config.toml
n_layer = 12
d_model = 128
n_head = 4
n_kv_head = 2
head_dim = 32
d_mlp = 320
vocab_size = 8192
activation = "swiglu"
norm = "rmsnorm"
norm_place = "pre"
norm_eps = 1e-05
positions = "rope"
rope_base = 10000.0
rope_fraction = 1.0
qk_norm = true
attn_scale = 0.177
bias = "none"
tie_embeddings = false
parallel_block = false
init = "uniform"
init_std_qkv = 0.0419
init_std_o = 0.0
init_std_up = 0.0419
init_std_down = 0.0
optimizer = "adamw"
lr = 0.00357
beta1 = 0.9
beta2 = 0.99
weight_decay = 0.033
lr_head = 0.00582
warmup_steps = 305
schedule = "wsd"
decay_fraction = 0.572
decay_shape = "linear"
final_lr_fraction = 0.05
batch_tokens = 8192
seq_len = 1024
doc_mask = true
train_tokens = 92240000
steps = 11260
dataset = "wikipedia_en"
Each number is 128 + 32 x the weight over its row's rms, rounded and kept within 0 to 255. Layers, rows and columns count from 0. The size above them is the row's rms in percent of the matrix's.

# layer 4 MLP gate, 320x128, rms 0.191, rows 82-90, columns 0-127
size [102  96  92  93  95 100 102 111 100]
[[ 81 163 121 155 119 136 164  93  90 145 143  99 152 166 130 164  75 132 190  98 158 164 138 143 166  90 109 125 147  72 161 157  93  46 142 100 131  78 102 154 139 170 130 106  90 120 130 122 128 206 129 118 110  79 143 143  99 155 126 176 112 138 102 126 108 133 167  41 162 136  98  53 164 127 143 150 136 129  69 130 102 128  88 104 129  58 124 120 174 112 149 167 143 160 164  67  97  85 105 122 123  86 139 132 101 115 108 108  96 134 109 155 116 110  99 138 142 196 138 113 138  64 154  74  81 149 151 114]
 [121 175 130 130 119 126 169 105  79 161 130 127 168  66 113 132 119 109 102 119 137 138 133  89 142 101 163  82 218 131 162 153 153  52  89 133 133 134  71 168 144 104 147 158 173  90 114  85 136 119 108 154  82 161 139 126 113 103 157  95 116 104 104 169 100 120 173 139 186  86 118 106 157 163 107 119 113 186  76 117 164 136  78 106 132  92  76 151 142 116 156  92 175 157 161 160 135 151 120 125  73 160  81 135 112 172 187 160 147 133 159  54 102  98 113  99 168 202 115 133 130 127 128 125 116 168 176 158]
 [127 155  82 152  96 137 127 158 162 141 158  92  74 129  70 126 155  89 138  94 131  70  95  54 107 183 129 113 156 126 155 135 148 102 104 123 104 189 139  92 167 154 127 137 225 131 121  81 124 140 120  70 117 159 132  85 124  73 129 119 132 106 120  96 121  89 144 164 134 209  75 114 127  97 140  78  86 136 128 153 154 118  84 101 164 128 131  71 135  82 123 114 138  95  66 173  96 140  94  84 173 101 125 105 113 173 176 132 119 125 155 114 105 117 116 132 112 115  43  97 130 103 121 121 177 127 182 127]
 [104 168 196 143 111 132 170 112 103 157 112 159 100 123 163 148 121 170 100 122 109 165 148 116  80 128  92 149 139 106 159  71 153  95 113  90 110 155 119 134 109 145 153 128 141 131  76 177  98  69 209 112 205  67 158  73 157 150  70 126 150 139 105 121 107 130 134 129 113 132 130 125 109 175 165 136  64 133 120 139 170 123 117 154  63 200  83 184 112 102 115 146 116 118 167 130 132 116 118 136 110 164  99 103 108 100 149 102 145  99 174 150 102  95 108 104 179  99  87 125 131  35 110 200 137 111 127 129]
 [144 113 155 147 101 178 178 110 112 136 143 138 146 158  93 177 116  88 132 170 124 114 151 140 135 118 134 137 129 155 119 114 182 102 202 180 175  84 137 109 159 136 130 145 164 128 128  99  63 157 139 118 129 184 108  82  27 168 103 147 113 138 116 110  97 129 115 115 165 163 174 114  99 124 135  96 144 133 134 157 165 111 115 133 121 124 169 123  93 109 129 106 128 130 193 132 145 106  93  74 122  67 152  78 231 127 132 119  74 159  74 121 167  84 102 189 163 144 151  92 131 155  63 102 142 164  93 120]
 [127 172  99 146  83 143 135 100 107 103  90  95 186 182  98 128 138 150 124  82 140 142  76 121 123  98  81 159 160 189 167 130 115  95 123 145 116  78 143 130 104  99  96 156 152  50 106 101 127 172  90 150 137 142 107 120  96  94 125 115 151 191 102 116 190 151 149 117  79 114 153 165 116 123 199 131  90 149  90 160 108  79 109 180 141  95 112 149 110 113 113 110 136 131 216  68  97 159 106 186 131 130 127  84 139 176 138 123 177 176 159 105 128 150 124 159 125 137 106 109 145 166 120 118 132 163 140 223]
 [134 125 171 106 133 105 107 114  95 149 122 183 123 127 163 119 177 171 140  74 162 180 179 120 118  84  83 191 178  70 141 101 123 128 173 109  83 150 136 124  75 158  98 120  95 126 118 131  91 116 170 125 133 109 126 104 110 118 108 108 166 194 128  15 130 139 115 191 106  93 152 116 121 125 123 135  99 161 138 141  99 121 162 188 134 115 102  95 137 117  73 136  73 139 187 150  93 113 114 164 103 163 105 115 166  78 168 118 118 130 168 132  70 119 109 135 189 114 132 190 132 120  79 131 165 174 146 108]
 [144 105 166  57  82 120 201 101 135 101 126  79 105 111 157 136 157 102 145 115 172  86 117 104 136 107 126  93 214 163 126 125 158  82 144 150  61 141 108 146  78 111 105 174 173 101 157 185 135 108 161 105  85 168 128 112  83 135 128 128  96 118 159 135 111 129  83 117 122 121 150 126 181 151 144 139 135 142  80 142 149 215 109  75 138 129 136 152  73 123 145  68 111 137 123 144  88 116  77 101 160 111 104 148 134 152 137  63 105 166 139  94 129 172 121 103 153 143 143 101 143  94 134  42 111 133  69 157]
 [147 110 135  61  97  87 122  86 136  87 168 123 111 118 134 169 108 123 107  66 143 171 118 107  40 200 143 133 175 142 149 173 178 117 150 131 165 107 103 178  65 118 127 107 155 149 130 152 110 157 123 160 124  98 144  58 166  99 114 121 104 156 178 176 121 117 113 162 151  85 151  88 137  82 109 142  97 183  88 110  95 155 148  68 119 128  90 104  92 113 122  87 164 108 160 113 155 116 108 129 144 154 222 154 100 118  97  68 104 145 147 128 152 109 104 100 101 182 102 117 132 164  94  94  96 132 123 143]]
# layer 4 MLP up, 320x128, rms 0.191, rows 82-89, columns 0-127
size [ 99  99  99  97  96  97  96  99]
[[178  70 114 122 108 125 148  97  72 126 152 106  50 144 158 106 125  77 112 107 139 133 147  67  49  93 116 192 159 135 125 123 111 122 187 161 121 143 138 142 125 201  92 107  93 119 150 138  94 127 163 144 200 142 116  57 172 162 107  86  85 106 199 155 151 146  83 117 133  87 168 121 125  77 119 155 162 164 136 152 126 103 117 136 107 111 121 102  99 141 104 105 118 144 198  86 152  90  82 153 115 121 169 121 130 103  80 144  80  93 103 120 133  65  84 107 135 130 111 160 104 119 142  97 129 162 150 147]
 [121 120 144 149 147 162  64  97 136 123 151 136 152 141  99 169 132 129  92  99 187 151 172 155 144 186 134 100 133  89 104 113 122 135 174 106 153 175  94 163 198 119  79 132 140 111  85 176 113 116 143 104  87  84  69 153 146 142 135 172  99 109 122 127 129 162 124 122 175 140 133 142 203  97 139 110 118 143  72  81 176 101 182  39 164 117 144 104 158 125 147 143  73 115  85 156 133 116 146 172 114 103 138 103 154 180 165 164 111 128 144 163 145 164 152  77 183  97  94 104 107 134  60 151 124 127  90  83]
 [113 186  96 178 154 177 160  94 123 170 114  90 103 141  96 152  90 132 139 142  54 127  90 129 133 130 149 125 152 121 142 167  65 109 154 124  58 160 131 134 113 129 127  82  91 160 105 166 113 100 174 101 131 143  95 150 142 115  97 102 109 175 141 136 106 116 107  68 168 168 116  93  81 155 170 147 142 127 167 196 173  90 121 132 146 102  82 127  92 116  81  81 106 178 154 170 133 111  84 131 120  64  90 119 111 125 135 133 133  63  82 179 130  84 150 174 189 117 128 145 139 145 176  93 100 171  97  89]
 [127 100 164  26  97  90 118 121  64 153  99  87 129 176 132 122 127 157 122 143  82 153  93  96 149 138 146 123 105 150 148 124  86 148 165 128 166 169 141 120 134 159 130 116 146 141 176 112 106 175 149 123 105  97  66 103  84 172 152 150 156 125 107 106  94 164 166 135 117 130 131 101  98 106 160  97 108 124 148 110 125 106 103 123 186 119 111 172 173  99 183 157  72 139 158 106  80 172  65 138 112  46 136 149 165 104 121 104 195 154 121 151 155  59  59 131 166 158  87 123 143 112 117 147 136  63 124 136]
 [ 95 107 121  90 130  99 112 119  45 149 109 141 139 115 218 136  65 132 184 156 142  92 153 109 163 105 160 124 143 120 132  68 206 101 143 141 140 118 153 136 162 145 170 108  93  84  75  86 125 142 155 108 144 116 142 114 142 155 162 110 138  86 108  87 104 109 126 216 135 173 123 162  92 132 110  92 137 116  95  97 120 122 104 128 122 140 112 171 193 181 166 181 133 159 109 109 119  95 103 145  85 143 142 157  90 102 124 151  96 111  99 164  44 164 135 111 189 149  67 154 156 131 146 116 151 163 126 159]
 [124 153  80 178 178  81 117 101 107 179 169 187 118  96 129 137 153  89 130  84 163 184 114  73  98 174 130 115 140  96 172 131 155  98 141  95 136 150 163 124 130 157 141  74 107 110 147 102  90 151 128  95 112  89 135 104 121 118 100 125 102 174 118  97 131  98 142 159 179 116  91  89 119 132  90 125 104 153 156 109 159 112 122  45 121 169 166 146 121 111 158 173 129  86 132 161 107 113 217 119 117 115 167  79 127  99 138 113 185  79 222 168 134 113 131 144 180 155 168 103 133 157  95 116 126 113 157  76]
 [177  86 166 111 131 101 133  93 113  96 103 168  94  86 156  81 128 160  99 137 145 108 121 103 110  82  49  78  91 181  99 113 159 138 110 126 110 180 133 101 145 113 116 141  52 107 105 140  78 107 183 150 169  72 118 145  99 175 158 147 147 166 160  96 123 127  83 204 104 134 124  75 138 137 129 142 118 131 178 108 134 162 141 204  97 103 123 142 158 123 113 136 102 129 120 118 137  81  64 155 156 127 112 115 137 149 104  94 185 132 107 118  55 141 143 160 191 103 132 194  74 119 120 106 169 125 118 138]
 [106 181  90 119 117 169 125 133 152 131 115 134 160  89 125  63 108 169 134 141  92  67 182  78 103 131 187  80 145 131  92 111  81 135 109  96 104 128 147 132 159 108  64 173  79 139 127 125 125  97 185  87  93 160 134  67 164  80 106 150 124 139 139 142  74 141 125  89 189 110 201 127 164  69 123 112  89  62 173  85 165 123 104 113 130 142 103  80 122 140 135  75 116 135  73 115 145 143  99  85 123 141 108 145 124 141 132 130 146 160 152 138 170 190 145 120 152  77 161 100 118 143 161 107 132 183 114  95]]
# layer 4 MLP down (transposed), 320x128, rms 0.19, rows 82-89, columns 0-127
size [ 97  99  97  96 101  98  96 102]
[[121 107 158 153  87 151 114 176 153  95  83 185 102 177 163 123 111 161  50 135 156 107 160  90 103 118  97 178 121  86  70 157 164 110 146 125 143 123  93 124 149 148  71 138 174 175 120  99  97 125 156  71 177 113 103  80 144 164 115 115 107 183 184 142  85 119 117 104 105 119 188 111 197 127 183  99 157 133 145 131  83  83 171 150 137 130 139 148 133 136  85 121 117 137 152 103 137  99 127 165 128 184 148 126 104  85 135  87 114  81 103 169 111 132 135 114  96 159 143 176 147 169 163 177  85  90 169 168]
 [120 124 116 106  76 157 145 154 141 159  64 104 131 144  82 145 103 112  77 121  78 147 118 197  60 156 108 170 172 121 128 166 127 171  49 119 152 136 112 164 147 121 162  69 152  88 170 204 166 140 100 128 117 132 115 126  92 146  97  93 132 135 123  57 146 149 144 116 116 193 110  95  97 149  69 140 187 124  84 125 181 123 109 100  94  97 141 149 107 171  73 119 138  96 120 172 106 155  56 123 120  99 141 154  90  97 134 144 139 135 110 116 177 112 196  91 139 145 116 104 136 127 150 127 105 132 133  66]
 [ 69 103 109 135  73 147  66 131 116 151 114 117 160 187 159 103 116  93 104  86 109 141 119 142 152 166 123 147  96 144 145 119  73 156 122 114 151 140 198 121  31 148 109 134 127 120 110 107 103  95 124 154 158  90 209 167 121 132  91 177 119 107 113 177 138 172 121 121 124  74  81 116 190 108  92 200 138 135 139 193 163  94 125 112  95 139  90 180 111  81 136 165 145 148 125 156 145 155  89 179 136 145  85 119 123 147  83 152 122 133 107 106  71 123 142 102 154 157 124 161  95 147 161 163 115  68 137 158]
 [113  89 187 103 153 128  96 121 117 104  93 196  72  93 155 132 126 217 140 178  93 124 165  70  99 136  81 157 166 146  85 144 144  92 189 141  73 139 140 137 114  87 135 112  87 189 114 155 117  86  92 132 144 107  56  72 132 161 193 115 132 148 166 149 119  94 150 143 133 112 151  59 151 117 140 144 131 103 147 102 133 104 139 135 148 119 186  94 150 128 123 170 126 117 149 152  99 164 107 162 131 194 129 107 142 143 140 124 175 125 115 146 167 122 135 145 162  93 113 204 127  84 138 160 140 177  72 144]
 [172  94 125  99 130  80 115 133 182 148 154  57  70 163 173 152 109 128 152 126 116 144 114 120 145 113 138 129 118 138 189 129 121 132  99 133  99 129 130 128 188 147 159 163 151 125 124 169  85 149 196  94 157 121 169 197 136  76 114 129 134  62 103 112 104 124 100 148  92 133 114 123 147 138 128 119 124 104 107 149 117 120  10 107  98 149 117 140 144 118 140 172 104 141 189  82 101 115  67 127 100 133 172 126 141 115 130 129 146 142 104  95  88 187 107 150  87 146  11  98  97 145 160 150  97 115 103  96]
 [140 156 126 166 141 110 111  62 111 227 153 116 132 138 140  99  92 108  85 100 142  97 121 175 116 130 122 162  66 141 174 102 144 145 101 108 138 106 163  99 144 122  77 170  91  56 137 105 152 132 103 137 131 101 107 141  92 135  99 173 155 189 173  76 167 126 144  83 133  85  98 144  33 151 117 132  74 123  55  83 156 149 162 122 119  94 125 171 119 125 168 126 131 162 133 109 139 105 119 125 185 170  83  99 119 122 121  98 176  64 155 106 159 124 142 141 116 140  94 150 123 157  91 102 188 110 108 138]
 [156 124 129 163 153  35 106 154 124  85 130 121 112 100 118  79 187 105 147 110 104 141 133 118  75 121  89 120  97 132  35  83 131 130 111 114 189 175 105 109 106 136 131 176  59 112 167 125 107  70 129 192 102  97  97 119  78 140  84 106 107 100 136 188 145 147 111 117 145 119 134 107 116 118 104  47 167 159 113 128 167 114  63 159 145 110 116 141 131 114 176 118  91 156 173 111 135  95 168 103 163 122 118 131  86 143 147 127  82 138 140 141 156 113 140 134 106 124 171  77 104 122 194 163 134 176  72 118]
 [138 166 132  54 102 131  85 155  73  99 188 106 136 181 142 100 136 101 146 115 168  80 129 152 143 154 140 152 150 148  50 106 163 111 124  71 138 130 128 170 156 172 108 151  97 102 132  72 177 179 143 178 143 115  83 116 175 156 123 126 136 152 113 151 151 152  79 117 171 220 155 147 112 156 130 124 117  63 140 137 157 115 165 185 111 134  77 136 174 157 139 130 116 127 106 104 140 168 139 177 150 164 126 128 144 105 109 163 124 222  88 159 139 149 149  94 111 134 118 168  80 148 126 136 176  87 129 118]]